config = dict(
    d_model=448,
    d_mlp=2688,
    activation='swiglu',
    norm_eps=1e-05,
    rope_base=1000000.0,
    attn_scale=0.125,
    tie_embeddings=False,
    parallel_block=False,
    init='uniform',
    init_std_qkv=0.0168,
)
Each number is 500 + 40 x the weight over its row's rms, rounded and kept within 0 to 999. Layers, rows and columns count from 0. Numbers have three digits each. The size before them is the row's rms in percent of the matrix's.

# up: layer 8 MLP up, 2688x448, rms 0.0515, rows 385-405, columns 0-223
# down: layer 8 MLP down (transposed), 2688x448, rms 0.0461, rows 385-405, columns 0-223
# gate: layer 8 MLP gate, 2688x448, rms 0.0504, rows 386-405, columns 0-223
up385 097:391475479434504513522484465494537393483462412571519468464547538480504539489508478475458502543464415528518478541485389648543479455514475439499470502543542513552435543527483433467491534534499508483537477484461518479594519507505550509512559503480539460445459503474527542519485491512454447524474510496500499519502557467557502449498528521492590561524515471520540536459521495454488529429481532578570544527533490497545548446487485498497517533498516453498518489449476538441513519498536450560484507479500535436528509463499581486470494581512591479506426501488426493520520454533519500507462476475547582492551515470436478560504573524533546535522496569476490572460541512558511471525490
down385 096:525487491507545475559547515433544451522500536507502504601456587501520489482600461514512477501395493515486496545543556525535528494478487581417501536500539573551460606523503480517523482484461557513526505501431502477503528481543505460489496482450520516515467446503546484535482471464458471481552535488491450468462508484475546495511521469542484515519518440472499434562505548480437468512492501389511461543497455497506517514458549518558522533558505473456500533435536429477536510504510543542544520506490545528425447431522516538500509548531457461438447476407483508501485538454419519452493485455547478383530492468474496467480491494523513527459550492508489495502505431452500564530542
gate386 096:571544511439528504536501522491548494442483457552533513486529488537518485551382479504570581535480459442546462511606441458506482484468508477445505433507509600496563471441506502467532514518493513504460427512548420499518503514478508449458490484435443532489515553460589501532478502519437512509431512522456449483610530506533535534432485400598474515490465492526476535551512464472500475554523462424538473437486551532444493521551545470552450510512495606477484475520575470513479499491519462522531463526498533493518472511504457445521525446506522503492483546506435537512480568510496499415582427419557499497512546489467464555424483499460535506589498490503545507523496528515462474588508
up386 096:498479488466471517504483474503513501486481435497490439497472468548457569423488415576472442506481495463583446490574479518426421558518473447555471486491500542462477474436517487514576493497524474516599524438465499466457461567482471532519489496524542465578487485562528476481537567412509501408539519514547555512460544472449466473523450498503489461507480447487497477515501430484542469489529508531483466458534509485473511567513536467563540468474538565497556499495553575468422445563492437470453515544451465545544528576477493406422514506494500477438480542540506447611511480485448402508539541473500581485490505488466505519477470462461501461475422456540549518456544448516438517566465
down386 095:425515504533493460484525450411447544460480476527464548526504500480495489534485571453512540547433489475479579519472472520480582487477468478528540510442542499491439455525536530479554575526481403549501509531462487535509536489503556515463482480569553508518495529456514526476466552520484527571549488541531550565451553522554424432528507534537538430523511506461476463484577549489492547454515498500517512546491471511505537453533502533515535470562524476549543531462458453436529524533463466505421511544448536438464464501414485498611492456523516458528471506519452513540504486471467568524402560502431516496494415419488489459514602496522464498555485489462515450549458466529461505470505
gate387 099:503457508538475499477493567469478435471507494491527533557487474453475589481549426517538486544465488442528527489492526559517467467515438526460530564470484492481415450549495517490510521510529541556477496459479420494456495583507629509480507479485462530482529532526498530470496536521464497518515579530480499546483526432461495493460524466497453431537521520526488482414544480509405499564503495534448521568536495520490449503503455510492461479429474447487487528509476501511458477461498488502425470447513496541470475618543457479484486493479466501459472469518464516502527528538408477481477563480516497536466501458478522516545484467479570471492460524520554576532541606449434496503531
up387 092:466468543467468456548519486507512446464448469585493523543468528531571504469530502514501513491461483536563465495524488513549508460522415505413450557531497485452431539479560499530440464447486555473569531509483526527521498524508477446508571462527517555529427502506463516482515472513517487507471494491532436491477594464519523477466492525447397460487493504531532528476448493508508534591474549429435449521515503544471508481544487561520495536513431494524448465499518544552545510512565543479452416531471606523545460427510500503503493523522454543496512555438432463452424521537529548500479582535506446450462535503439502539445502524429527439527500440534550538479494497555489518449465
down387 095:518549520545538506457398490512456440460514523501452496551526504492467493528514492553508496525390482495490530481481514478534536531542514507472608446512491508531537554525477492508499515493482459582507500564528516493468505503529537480530494516461506472519544469505444598447516485454471562506530545475482499521495548479512467517538645503492597469555524502528461470484554497529509499530514410506493499451483572408475475494560487465508484454484479483497529543534529560538505524533434527541468530510469455489426508565512540539524473514475570493478460491545452583471487522499522475516549488392479581514461499525483475417559499502506468465477528509494438414541465481447440477500522
gate388 103:427483498427544447462530514470501523457500508506468481496479463499572467442528468495489501501466521496514431581526497451553422467466506509514497534518549541498488516442497507487463451544475494514488455515444483490539543502560513525467501579525469482511578409517616501453574489527471478539516433579526607480477530613524488443461479462474491474486492537523514532534412508609527476491472465457523514572510525524430443470434521454489493514476501546488490482544561474543555509532542486476485538473505521460571502530580494476540491448443473527552496518546477459494537499574411542464411537518517513509501438526431499493478486507568508499513530538499566473543531459469478471427442
up388 104:458474533491514470489528513518496587516552550444512517527540529439505493458517475477547493530533546479567550548458492542481486491536540459481541561488549418414532516472506426516484444537508488543577524511450513479589480468496548550507541547430471474560566461467470462476577468557407603589510484507468518534478520546555496527442500501556447531563571497511439528546494477529535524478433581524474538527571566488515531529484471437493475501458473503469503475558500454499553493483458436534437518520481496553444530474555475510555489521538482530511504434493469539448548509546524448451469477454584483445501485458539598532486459530508552559506474479483503529536481599462492484533557
down388 102:469497496496460477514502408483532533575626482499513466484480499595464429501471553470463570470552487488496511495486468444463569532442464534518515552518426566573464493486449499453542498503492535507531545495465468470566596464531454522601474458548526510460445541533474414514542550524518490478450512464507485521447536514559501487455525514460487469527483514514458529479496513469545532519538486489553516526450507488445539544563477543537483484477505531511498521493488485495536479506498480485487486559408456501540506529557507529484561475505495560565491540442512557511552459510557492489484470498519503488437544555476534496559569458512501471506389550539496504437531500497553456485440
gate389 103:517501455487504479401534471485530506416548554428465491479518555464419526440550497538544514465519502519501518521533547492486531542477472525467520557509503484497500462476530461548440464475464482519518514446540510476553499391505535507449531465484506464485498510448516478426501434509513545485512525536487564586494523524497544537439543407494482546511502495474503572469459474542485550492468482452427519434476533516406534484506587541566525468494466464447510472503470570510420528571540559511552435438507519521509489503455501465534514504491531395535460487445464492518516528514440532485484472514444546531513560464472443450533515419502501457422533587561521461507570451531505475515499
up389 102:503522480579556478410482450487477543498526453526529515477478517516517578478513497465545495494502531501523474557464517474575478496532469543494561501495528545464502510531550511505454532584495452510519513486464512524474446519572551560399532481588461510488453482488490530478496530497530438504507456501518462475543496486464522468478499522477522468460474531506501503509485532526476510482491520530471531436461537397522541499525500480477483546489433501507483552489463556523532545554577537492525524487449553501557455519514432476603563521535490491537494496454498509529483475491508498472561432476552540498487504505486537440476466528450511544525498532509539482542501515474522524538466
down389 103:529473482462507513456478484504563458465493543446422478505497530475510466523526456590515510521532473496501472526495497452530534436472455506490541453551528473528534450532487481484533469504454507538527434469481489477481452537455553494476485547504537497442455461497473606446485565494487405525509529515558562485570571484479516567566472520497491613579521474481466499552496498424525507454522575538475491496517460546540468515435452489464484498508556445517494516496484512404540494545573555457514546499518499536523460475416508501429534494513477571506549549473456527501580457488447508580496482514515456567453499576490514503474504455535563512548486475493475481528463447498528542555471
gate390 099:549535506492586595427552591489501499483524475503520523513383491559459433452500480497596477447515515582493458450458497464534453491480495475500466513527432442508515475489529443504440495571536474516506448491568514581545521527541495557457504531484489495468507426520482516434543465485530546600487508520523491481523525498462512520484536448559462508524492497470522478501468522538511499492530529469514475488524496561542559478491437451510461492558514508452453459472523491540473499465489584564488454540477528527478529466484523551517520442613420487512479448464514516431494496508476542543488502477466496504537495491593545485542564470482535468496520448519509504593475506444504461497447
up390 097:465483533419479469493435440492523473457513466474524428527494492405441539533508478509451469535493514439538519487472458488500524544447524546468550505528491517487481524513487446477517501357584511508541489549500470496527470489538447608534514482476420488528534550504464478503553524532469523518486549473501518488485454452524420539485499530464541515520461497467464506434494467481486536578454476547487428518482472490472474536538511484520472558461452548502508522404591496482546453549522475549509452478535486481572522518451421475477473553511531513517444511482472428600536580515460479486541499502430602512444544525496444535498584464476545463498441498513498465581463508525515534535532
down390 095:478462489552522559531521472509490478562440555479497523410523560532404450608552552480532529515557502521584484511462478527539524592446488530504513515506536495540489506514513473578553523484526447491466464507572491558502565572516476541455485529553538431482514542569516568474480438487449526535506440494508497504497474495446518493443546449463459472504476541537489548521474524508563403421493458521461449462564537464626478451486506538503456437537464498489546500526522524536418518471472519440457509455482434480542465441503486484493548497534482472521481481535517512465553425477438508515439509570531475479467482527586420505542483513528526497445547536411440507448427529467528477505517
gate391 092:556521508517486537509521554511553530515526523518501560531483524472481527476524454521457527464514453407581524484539420552509480539513533526431428472467517564494559464469494507515506476410571504487452528508469549534494564487426449591485530509467491570534535529501491516405470450601532534549466529622485481438489514549464529518520549424470523398479499503437439535539520618574569602482512491520551458448440525543554529523507497535514520508534463536478463411484560534539496549468565503466531427502483592403469529460468479481492484528465493459498505443528453462442521504549453539508393493485473518546500502536623514538537469540518489473521535498504557475481412545482481517546527
up391 116:501579495574512498511487504521489505518498514530489503482501465417434569536497499482560524418462465431530528487543461502508490509539476528444498492505558530505575517532436460482498443498559509488508556434476503506431525406462478540530471494507457520562519523444510425393467484549430533486489482613490442487471493511498527431494473430528501457489500469440487578506504568538553509528546533559496450473541471498495540491559446477503525455478480531388468473483555486461424514556462519498466484453437496458511568508442492500507506505502536448462526399483519509492452544478442508485433530465523503503539477502544559482507476465503442503584486470514559538510451530451447501555572
down391 099:526533385489505515524500456479425496549516479528454522503473514510446457498509392514523565526457480534559438506530459432593504465530576449519488552431507479523490521520524448530533560547467493545440492496511513547492518532469521486447494509531447505540575532431520517480489540506549477474510517467571496505440518563503477507512467481499586494461451462452488484463545526523494463484477551574459480526520424520483516500556497466538505448449523426399514484476484505420444501519508533505530436454474529427478535436418442537571491451476519395477483470453558546504451489506489477503379526488502503528465523467500478460487442546453457531479532541457529485529438460479474466520548
gate392 104:501580447520510491508499516600511480482487477461442539591544422477510501510538516480559506470457466498485515580542512544451422519496477531466521523580486522524437534473442512539477532572499519575416512526517478407525432462546430428470546473453440432551540515495502507496571500561480523475470468557449476496517528454538539560430546550473465584489452503500522531504514470575565526484468487460522521488490525533450509499451491487519494482469481503392436394507563498554463492486480485435462570513469515533511478450466483560499458448473541508506467541529473550510491524511503501504516469516448525510482536504407575525473415500494567472377543496501503557545507492490545575449491
up392 103:533459530477483544544461430487567494567435571463480448505463545434534548460541472508492525553441501471500577552465489567476511436463465551463443446431589525555439472547546511464516479580508554483494455504550506499430464491518542439458479471407455484530545493436497535496500536394593526422486518463440483556460472529465425515550470478542516534531508483422511487476566532493442492463553468417528485521429484549518463511526513522514527567561498542492526528437428546498555440519439496504453522545524541539555468528515475511472526583482510560499503508463567515488451473455540474526481522513530478474449433495504491485480491448407509500516435481530456488505557524503502532558528
down392 100:469500531553529445481519478520502562488541483512531440455463480486433478514509513480481428461467496496460557475405473515492557518491562469499568464582519443503552483464501533508500519464471482503440486500553475538494525529470536444521492505441541463516551462514496496519545468507543500445452521527482565495502559481466504474515582574482541450447489485432440495552494443504564444516551533583499547493556526528434502532539438449504447479502470494460516524538556542544499538506407464482504485445489515512465516461445451492484535475494550540518541458500427479440443506542466452501586542511517457403547487542474491562595530462511513463518452585487488500404521534489475558507497
gate393 093:450485526422484478550513603584526425398510435538507498496506554456523453493479451545538453478476490470471485480554468528465544482483458465546523394521489479487494482536515549519501526487557484496481498497563398491509559524535402542489461466504519470517486457510440462517546487560495506505541473478505469495362510530455386451520488559349419491501502495597501423508507536457521493456545472523524429477565512543526581452472542524471520479530481553508538554503455486524572490480483492481540533487550488473503492531412451468529462421471433452535444603554468537461481496467564597472502553510563501493523495503465577498513487537494545509407432432599547479489482454476524492488489
up393 106:488534494403559483501514580537535474436564443533580496484555513478537480534478499564502503492451466516402488410514521564460473485518415508511614456501571462469538482521546506571483500514536541481496507428583436491449431478484515493550512492471523501527549434510443499514426510499486561555458502486529524515454525504485457473488561548467493580497553477511519496495462500394516479474525542510468495458481521460523488528510583497536494495472484532605475517527469492517404418485509534429457501532524493539477472526454522453550574454493495497454461562484505483509525549484591556514514482486540538508499515507510567484529560539502575476476504476534466499469478531515528516477485
down393 105:596490477466481548478543484534550522453540425347451513479454514459492432527537513493559574562553469545502504530489460507544432474540444554517501552493475488477509531520463456499587377477465508548489520470519506495464437488526492456502479518503478526587521472463494515526551560498390533493488482471500525479572575536482589452499490551491537448433508508507507489533535521447520432541474527455487489525449448584485435525563504509464497525453487460490498447600507510457443550495471481563484536499497494605532488541500475528539497473456516525488515490489477424538558524502527499480493466464528491508530509564482521541442517494548529565516585478488436435459481497433514539490499
gate394 106:463595657521460527465565548496477491441541543532538497487456490466459479529453462496521454506491524452461475540500538386543526542464444505523528482578459497428530490517537526538415522480506534607435552441465467523423554540542496524481516521515440506452472530515456532464497463509496495553488516501499465502452546513534407455531511540429528470560470558509553514472444515575504501419484408540510467504460541536446575544444554517480556529428512470543501505471473483557438524449521522468460495533476515484514470532499475467517514482511415495512497520497576502410489536519512486529503407587472520496479499518553491505514514499513534498539533524491454468517444483493555521499494
up394 110:485459522461499448515492493515493521543513528526414499486581467486571450477442502497501475489468481463525538568547510492485529466488506566520567556502535468448484569417388481474473462434482522480604512471481454457563435440449487570503526527491556472505554496440491516553502465511490547465542491526540479498487508407491479454552450542556512548491472450386520444534475622450497469530611490486491560499512466465445482505548464498549529521465508500463580551448547565518492528563427547491538560484516508493603461467491438402470521502447542521479443466457497471559511483468492526501490518486478442451476574497423510531549450440504507526492470562392500546496443469480525477571466
down394 107:492530501463512551544534423531504556575517436462487521503458590536573534539507422546449531510521435485483508497562487516439500512508468516494512529481501550532535521543456532449557512489526434544505555504511447582511502543532428491550462518494470454490381462490484474469488506480484507487502502521490513471511557501539426451445449520502499545546470436492478502528624547525547520501560419517528503491476392503458499533497533473517482531496505477472427502466523501393571464471526480453461479532530505515465517590464390451470416414493500506484402483447574540486560502500502582499568544513520527546499489469549536504554528460538453530552522486500545503501511510470539508508521
gate395 101:472476559523526625455535455467475483491490453533478471454471564448479466469503494457413520479476554562498436563515405512587492498460436526569477443500458464440431508417524542451478519419426452488426485499451498543444558534503443523475457436457427502477529512555488490514480479525527484409510497506551483487447507488501530510483495529480493521587453558521487499511456464547512438471480458496545458576455586509513545531524573449544465512468463548501533465508487454561408528525528564448493540550444487501510554452508513447534475471530524513546542523421541526475530434530514507538508487505521550500441509472485530474504514512579555496448499520529506545546531548476501530533453
up395 099:482443482523477542518548489464501460493531453522495592473542497531476527533511517442513538497522487550407504489511519386538453582524474493522520462477508514540479473554493529424440487507476531476551445485523508573517515503465476487547495554425479507502511481487491469430481530474446486566542585438456428501482574562501492477538536558467453453495452528459503486522498454482506491545528582589542498415410465478535490545513528580520497470510513474413504580487493515491508478588511556460581526432501451479632461567440503483533471427454537498498499466613568454466562541500470582519501516522492477539479488564425512414519425486567520484498517454483552488539495447475496485452582
down395 098:506500543442461527480458465471480484441540566446512392509491519473464467433497523573497432474461571466490525463463432510466475492526602494473538505484474422555499549465537499575460563454493449580499543521523527544530430591520399495441534519530553538568499493505540521451473526445557527372507452490485476527467442547527474517586553487542491558505462526523485554447446518487591542500540495482584457551502490484559530447616495459503470560477415416503523429491475529477480463496502484519459439480499511513483414503531486538524519540524510554507564508419490518430491478440478537514493519494539595565515497532517455511513475542550484557531500532488449534574554503453451504556545
gate396 107:451524576465575509474495598519480537478463503509581539470493509399502499474480465521595515533506485505520565498492492468498488458509510444504438467564584453464501456524481477546444474544556479472470487439492503458517500551552542575463440526527496528521514490434546540474484516515486498510505462512449517561464484464538465497431423501444470478490521568479524511607429519520567469447509431519503512469491515484511514558534509461490431471598494495486525386510528501514478550466500534489468476462447500540454429397500521509502486437535513492542509587542473552531439521563562508497497482518491485433545528533486517512474537466534533553467482477537505485611457549516474556473519
up396 102:509527488497600535453533444477514471533539540518456511462515421511573533454543493488532493506488580469476480529505456447484397474520497545478526553445427505444446498538464534502468459448509539457492516567529508461509469521472446517506481456542484496494465533493471512478436548407491465556498503593552472441514519605505520478506525528510548561500591449482503550533441473523495506490529521446496496546531570584576483488441529460494524431478523532519519520464448470523506460487512481398484547480450494449414472486558505507391416453437498513557585490508521499532529420464537499553556493564404479530453480429529537476578421467519554471505453431563473504449485463497440507440438
down396 103:506504492491519460502517564513550532457421522510570471486455543521511424534511514555476543531558515512475485463522532469535484495512479457500513485565490469527514553457522388566474541526581521382496500428483486513500442495506530533513576479423509528509523451494513456542496539538522501534580526577513478500473504477486516442434471518506470463529550478423594457478483469574501503470531505537527556473478529529463425550535517479564465542509502494484466470483499517602458515480490538513443448529470477501496495465471565468546527463539478542496504510527461478476464590526470432504449520490519460421560478514598540522538497424609498474538501541437500588493475557447558502557405
gate397 098:511567566480474526509511524451528519499506525474475626548427500494460499431545525472534504423411548421431409500480533530551467490438514482492529518408442528514386437467501466497444469537481469512459447511464505486571513528517441488507513472418487532493417465451513510464413497462512448489499520531553482473492565499464529458502540501509523539492557525482537446502485470462463467524476525476551442499528567535534483471448531485491499467506529510498499570449508532559501531507504490492500499466419488447475473504545472528513481538502561471550479526445502504533492446530481502524504566464461529500393506485495468515539433533517536450513544478579488506514421493417470443448525
up397 096:435559513542484443480486567528485428473455464440519541496561543412417562457479464507506584462476496502481453474473457483488571519505513575540580520513528363495498479487531538527532547551459454528515485460510498537480591455522521487453508488455507454509473568504492490516488488464463469501511507527451463564544492512548471485406561478555601478505478481431484477463592437500469502486479479465473556566460550472520505571485499511454474483451566479527525444518477497507402580485458530520578486481523493400480553508524479498445435541489464472462507502482424510554492494528542484499553542569489495440426555522475541542451515527555446462458543486506524500507480414496513443494493
down397 095:494433438460546428483555544411495484451528462532492533514463463535443456496501582519522495494537544522478461497436527579478478493487505487568524473464500518525473537477456476500489504520553504550484449517499582519501531496557410465459548597483496531505503493373467453477483460510546541585484391418536454510551549508545510495524462510511535496533529443495494459536550544608482535496411550460466494517452479569529525513498538412487531490465464523424498467484478577530453439495538479511476507478507516592536492469466541574500469499494558542533435497550530509449563568499484490442576438482515528574585486554482469495547535475523519465493525557503489524506529496482457502517439
gate398 097:471526517473537508522521588498494495466529529421559496443535557521537493523494473606464533578439481568476510510458547565448458476516425544570491441540462458437505470493486489450498528531480515544574542490513475447516459415604539599529430482461534573566515516499478537521479473533429499480470505432449483499540493559538511441424588461465498451513539563496540457487498523532557489552479485488582557501473489448499491478461481517509538480542439475497461510423496543516490493552520502497487532484532546507493471475529508494497492469520505569506490512550495527411586495551474522502527525525489534478547522449544536493473474532535494504520561493566541447516424505479482525520521
up398 092:590497555481482490549459492559466516523493478468431454487425494537555414520448478466463544537489473487576517544535546498488479504510500448494463417436494532496495477448472426487529517529491454498463484481554381511484560461496472526499594421598548518512526531435513490535533434485457549466435449453486539471537517529456556476514473516445499546496468499532518497560525489465496496493479512518501514502523502536521519517563496600440556556496536503498493423554439479542553523510464420499545444507528573463449535501516452461431511443546484510501489456535477536467516501506526567512408532499537469493493502570444523494512465471516542532471486494498451508530568457538480487552497
down398 094:446523473455494527486532549494476540493542487495539494506524534533482479501498514564585490526515469490455497523528506515481566530575506545505482510580550487424542523550509533512475513525517498509502515430485555460522485468555485520575533523448477480530445564551555530544435468531505482506496493521491483446545484473540499500547535476533452568528456502454570506451426566534440518535449501540522590464467460477492495455404513548482509423491536533478531505442518505541475522508530507542544478497488533500444503475536491464509420457458523536460422516545577533580540493506541457441498493443473495538529465517495544541445493469415440490475477457565502481518454490456495529464511
gate399 097:469529558468502419501482556482492497527482569527538456518470527422491517467508473491474500470501505503503483516482477494446534564469545537465503524471458437516563452550554506520473485555519568524525445502452498585490516450549486503467443465423571490493444459476548508560481490457508461505443463428439526519506452531471519541542498486499523391455418492584546422483553513489504538437470460538577474565511493508509441514475494495483510430522554476551521530486498467500484479507463549400490498503517438450522547532460469390557527462433548506461523486553520427502494467515485511498541545478545443479570476474529546510501488478463482475516497541534529587500556544442519492517495
up399 098:476487477558483522532485476515520521523420421559464512440497484530569434490470450496505468493543439465498497533531497535583576511462534497496468524521468521540549498439505521476495472512516545489485506533547481555489554422542492536519475506516507588455515465542492435485517497483506482451455413490529434514509500473479565514450515569504589422497506449573463519487475525517537542493491520470443530512468492471520469483488633516397498611525469505470500535455505465473523545493485512465535509482517517459533566434367473508518470511514418496562469518495466440521536525494545525470528455566497561439532476549506510507545536562556465530486531464465522489511534491514510403451557
down399 098:488561478481460466505555527492512529539471518498495467499431503460484524461555451470481489437482501475561497526509605469487499567508531506507509533459523518529485463544466483536409443437508514520506503493569521413532522512489438470496523474524464482501533446555487565496486456522438552482448453510511471539546534454535464471464522531540520503460500429474509507539467458482499532493516555521552527506513516469508482511455384441436543531535549523500560525474532462548388495567463504505454443462484558547538447519491595533572511594524463568494464399510478486519411498474545539534512545461531444546485485429486439448546536549491495498452488507485531495548511496475577464414508
gate400 094:578459528538466520490511460572486489493473513523493479475462506476570575522467459432586429471495452523526463496500522449556502498451473474438574502564433567540509507470484458495437477506522500547527481521489542596519531473570481526445570547507464446516502381548524537461508499496514515519491448567543429491516471515545496436509498444519539483529525479502547548511394499591464551499515450488456468468565517516494539515461566493532478476529527526444509549439444470560503513521486527513419505450526509578493577494472468518533539515515425466516530501508581500394448547532472483534472448513452475506514522525516506481481517456502543523551500447472555555523582520484403425501532
up400 101:531537546493527524534515479442522504431459483496482492578520493540468481474522500513527485517522560555472493466455590540438474515498568493483530537398454490499461476466508519502524483490509463461469454465453519460526514536383383471472491446584511473500476522531508566580479471542520532495498400502535467541493472494492508526464476537538515484500482534474545493420545521483491497564470444510535498496501555566564441535477460514462518531443465574449499547493470516494540483510544481509434433445429506488481500574551492489479518473552517455484435531601537495533458517490442502554526514523569527463471516469595485542539593528486496479489483549501495493445404497467507503540483
down400 102:510509484548487524452578482569539552462524548535512498477455543483530523522489439470492448498518437515517481426485584452516511516529466465436412553569531506509499521434454459530486512402542518509502446495444540530491565496499510535466546595439522501501467429519507533551530469522472463513486445547513573503463455466480472448495517506490510525461489613453493492440493547537492466501496490426547499533547580502496511516463511534467488498457536443485503527462501430573514510477480491498444495511547488520533499420477478516515510578567528485492466562424516443460452503583513457558483470556437482533436517444560451508506462483459519518487504466423505523518439470479457386452492
gate401 099:427534486451514438554579534438567521551421498427515593469502498536476455436502482503562533487461523543480464567520495508505449505494545521537484546572550484537428507531499527536464463477556457514469502464422545451515561467513471536548521477524487534485473461533515576492442459484397458467484485490585455505602447531497517512567548501472526535510515484443563507473516492550526537550439479463533436489505537506439520534517470525492525595545552409422550494487584571478502453525463496482490517432489533473519446505476522465505509514459521476537558583432462485452501519525459454525503503502511605482456464460554486481494444522487485500450532471454512520526452471494584543476500
up401 097:491526531485529488576490515489473521543484575525552492456432530545519493407528476513488517492447495535401520482476520432494504423482463456437467521495469475507562510438483490566513556481509591583486471447492505510504535498511492484514447402556597494471434498509482490502493430525495556481413470545425509505453458500443421487488549488451504471458496538527503512515507526561541463531537508566524528487511478495458469539562521476504533488506502475478408515466526484516438492476472507504497508516473450420537599494450473415582462447495456508512514518444521523514452424509521493411424549567535505455549505485509547523470455523514425486491539503527499554513503490460504541504529
down401 099:461496477503483535566486412510466531428490544489539494477470465447375516509468460583543420462569550507446510518562510579498466512487599484516522522596574512542478561555482504554436423442514469554549595491482560522457486461419464513530503610524484449523496409493487571484509540563506412468515431507487497478488502493533498484516534487557517490448443512492479493510543503516504496526484515507464479506460591496551557530501561476454455538524483529469538535512443572529430443498534498415461539441558506579521477468516561471507492449493500491574541523502512473459539530511487553559468494530524513488575491525499548511476448494576505491520477495503467523564531499513567540537501
gate402 090:574465507490394511465500504452514487534489439533475573525506446499519507489490485488543454511494512477480556549576497515524581626463562478518472519509515518538536493453401509467456477508491561520511479557525516527538485526462502527449526492523544520501529507496543571506481510527515472476533530510530488502521421509487473558510515499449509516435469479566485497454446541469528556454527419466518483535530564490457545481498550518467479511490479521525557495569547506478475460471573491489447517495488487517482481549461499588494465477474525547524525489532473465513495466442465613474538496473516463541497504489503484541509538524509502558450525501518517401545453463551464571439435
up402 094:542497463491519429482567481499434524554526558546506504500477454468464510444586518473461474419464504499516478510538505463508507470568494495530513459447514543512514397506542476520494550470491528554507530437430511522501472491542496538492503396409446472562466514486454496553444494449466471486498544465482466452463440536545448481523546529477473473502523548457527445516489556488502488510489504559521520423428463562535521492483492457521416462542488501489511542549416448536472483532521560506452510500563455463467572525547459553488441443526506494434435454530521470460501506507488426536489468398494486492474502512481453475547557467501385446537501491465520463478488444404483528532537
down402 091:445472540553499456546492481587473510468500559454531475528505540434475465512528459458505482496487500419474388483514508426492431446510525568442508460488423478468456478491522479541509580463528546497510477463509437426510528514493485483556512565509404487502459547461498447481506414462433487400456444517508560497464543495518526483533496468547501450526530515433521454548514520543490480548465476502490459495519471494529503547466478420465541503499475571375476472516454483564473486463513450538524492446506472492499504442449525506468538518478489451487450593514527472420516508515512410449452481528460532526449452479511476485524502449395495499541448460370497551502540507425484438513528
gate403 093:539514453499532600518523468418489572495534508452500526514472486480478508449439432586464491503443500510586508534472504423518477513541440502495570435500514502464527444452500472470472483518496465454488515519488598483464467545485498396447552496505389501520534536468486509488460466519456485493552483461537479458448468528459537509517518471466523488482490535509493456515492559543496503535511542550471566534496554452501540431475436424507512557508478515496501482544522518586497534498539458453473493479422501487492505518466484471462542512457524490486522517474473493481510489501528511509516435547560416522418527554526443531495524485493444573469462526516500467551469488558365464527485
up403 095:432548518512542463512510459426437470508548534543536570491551418518548474508552480508504573458489504509482550469530484481535509530517588535529494425493443487506439493456472576508466574517500478507508488532586521465459548487553445509463544443432454460531566495443474500469514503481475439453465462483481563542531547551594521514554474457482590502517443517429505498551483474476520463549432494477529503518413584471509548497543504504506518428396442527450536417489495486522444461460468470474495498475467454409421497501513518483511572550524481515522437504524526506497472499480542542547529494459514474482468456484493516506450554512481472502531461470490452469487514479526509484533478
down403 099:574551492493523496480529543519474545521513494451501543475514458529483531397511497479522515528503486487513587469412533479553515495478478427541600474518521528412571463459554456508546512516512498509466524470480532493519502536499500460542517449541444491564546441501523406485504470519578499536452508508433448448471525477408510470410559505481546526436461541493502546488535500533473506571523476562570487508511538496550540493529469474465476529525497542522475500492492454464582557466504467440550490584463493545494572502503538543484514512514550532489518446486495498458595439476539512488509459492450485492497531526528504515509489464459430532476516507457487498549488483562373457484549
gate404 104:546432519481433540541484486534497480423480524569460470517512489495496490529498473473488513526512522486455496490519540513522385497466528534545440412546475545574484522467502519512461506462532509463500476576550512455491491518488501523499507513495447488470565523530528479449510509509557483467460514509504520517515498521523502450547532543407468479503498476507451456512435491465430576468496484454529584568543526480462576505471534446492524508407484491524510562476510453526549509479527473572530467450536468517543522510508511487512485482493476535487459540566441419436525493553529506467590396469496538527519587545482477526524442506563519478506478435490479536548597503453529482498555
up404 101:560563495457450570489474487535576436463452504485509530448508516478463500528475470519552518534502488514499541520393553538505497491494464544513517420522457409512488502545540488554467482476586495446457530466539547559442526518509436471555526481505466531511466527526490514454538485526479458531471464498463547530446501551450488439448532541459527476517605513529491568457607527488501474503489507463484446538532522499532511492500461495507510522473582468514432513475484507499553523493458498441549550545416468510458544453466468512528482415462460553485487502525481495563553482513465527556533464472543459497549510466596457400476502583524471547635459485572508510483480508476477481522489
down404 106:514428533512530537529441495564501543532414493585529532455474479414521482542514454513468471593522500543514491510524475488461506527472461469527553508516533544537503493517479514517571527492489495442481407462581488513524505472475453566493470534529489463474451490490508459532561519557470498469531539495470529550523447547470461597569496543517495462491519521546484506475507476478482555566564469540528629460531419451427541480528539474492490552473533562442476502496520523484450473513474401505480490472560480523491496499569526531416473490532495507537431512514540519515448475481459446534546530526449471476556465533401471579463419548464470472502530480465568477552497449521513457484586
gate405 096:456521514464530439475472495548488524502562458436520481504460460429528527479580441541507506466436461558449519579484520455450542489486570502507499417497455470491539464531532512472485471475538506504432444468547471514452506479523495481502474443470471466515515494541503499452496493503486501457494478510415511476539500515508484508455492532511549482472464469604472550468445478569488507544509486536448486492516477535454505470475438518485494453509476498452470498469456436497472517511470476505442522490489440508483508486467542553444528485545477541434555439421470462584503462560536472485452537491453504427485526433466472385529431515532469455441472448567544419504461547491508535487546
up405 095:506502516410546498467523508634483529511424494437561457535551552461520488458560501546503500522448532515444506480476457482511495469483473540546472516476495475475566446594474510514471480503516430578520509577605474520512509536539406461506505517461572484544515480496564504559419424494471492527496517487438435504551581494521439447532499529470499527488484491467507491513467414490555505515488468498516558485522489564543475508526446513425466504548428538508455459520504450529498494472506516458494510397497478503497502460449431435464518496464478478413441494428507494499511481530493549476476543446527495494489495512604489487515466461465445519452499441558525458499489462495518464514542
down405 101:439509497528516474518459540505536518561473497521442489511448445490499472495516473475487506537420471493490530548538492473474574463472529501483522465448580508429525511476559474575568521451500569467545445499557520529543495529424512511551480474512448490504534513505487534417457670477547511513471500517451593492474493491483557449465474475509464519522459509538439529499480581564556420549557545501482520497531490524478535496483457495512522442528508499410485520433575510360435538517449434521521533513538407564490511487532536505481547493478486503606479464484598538550470489478489412471489541503462509472477557479475524461470484459480541490449492523451472410502511480563499555544520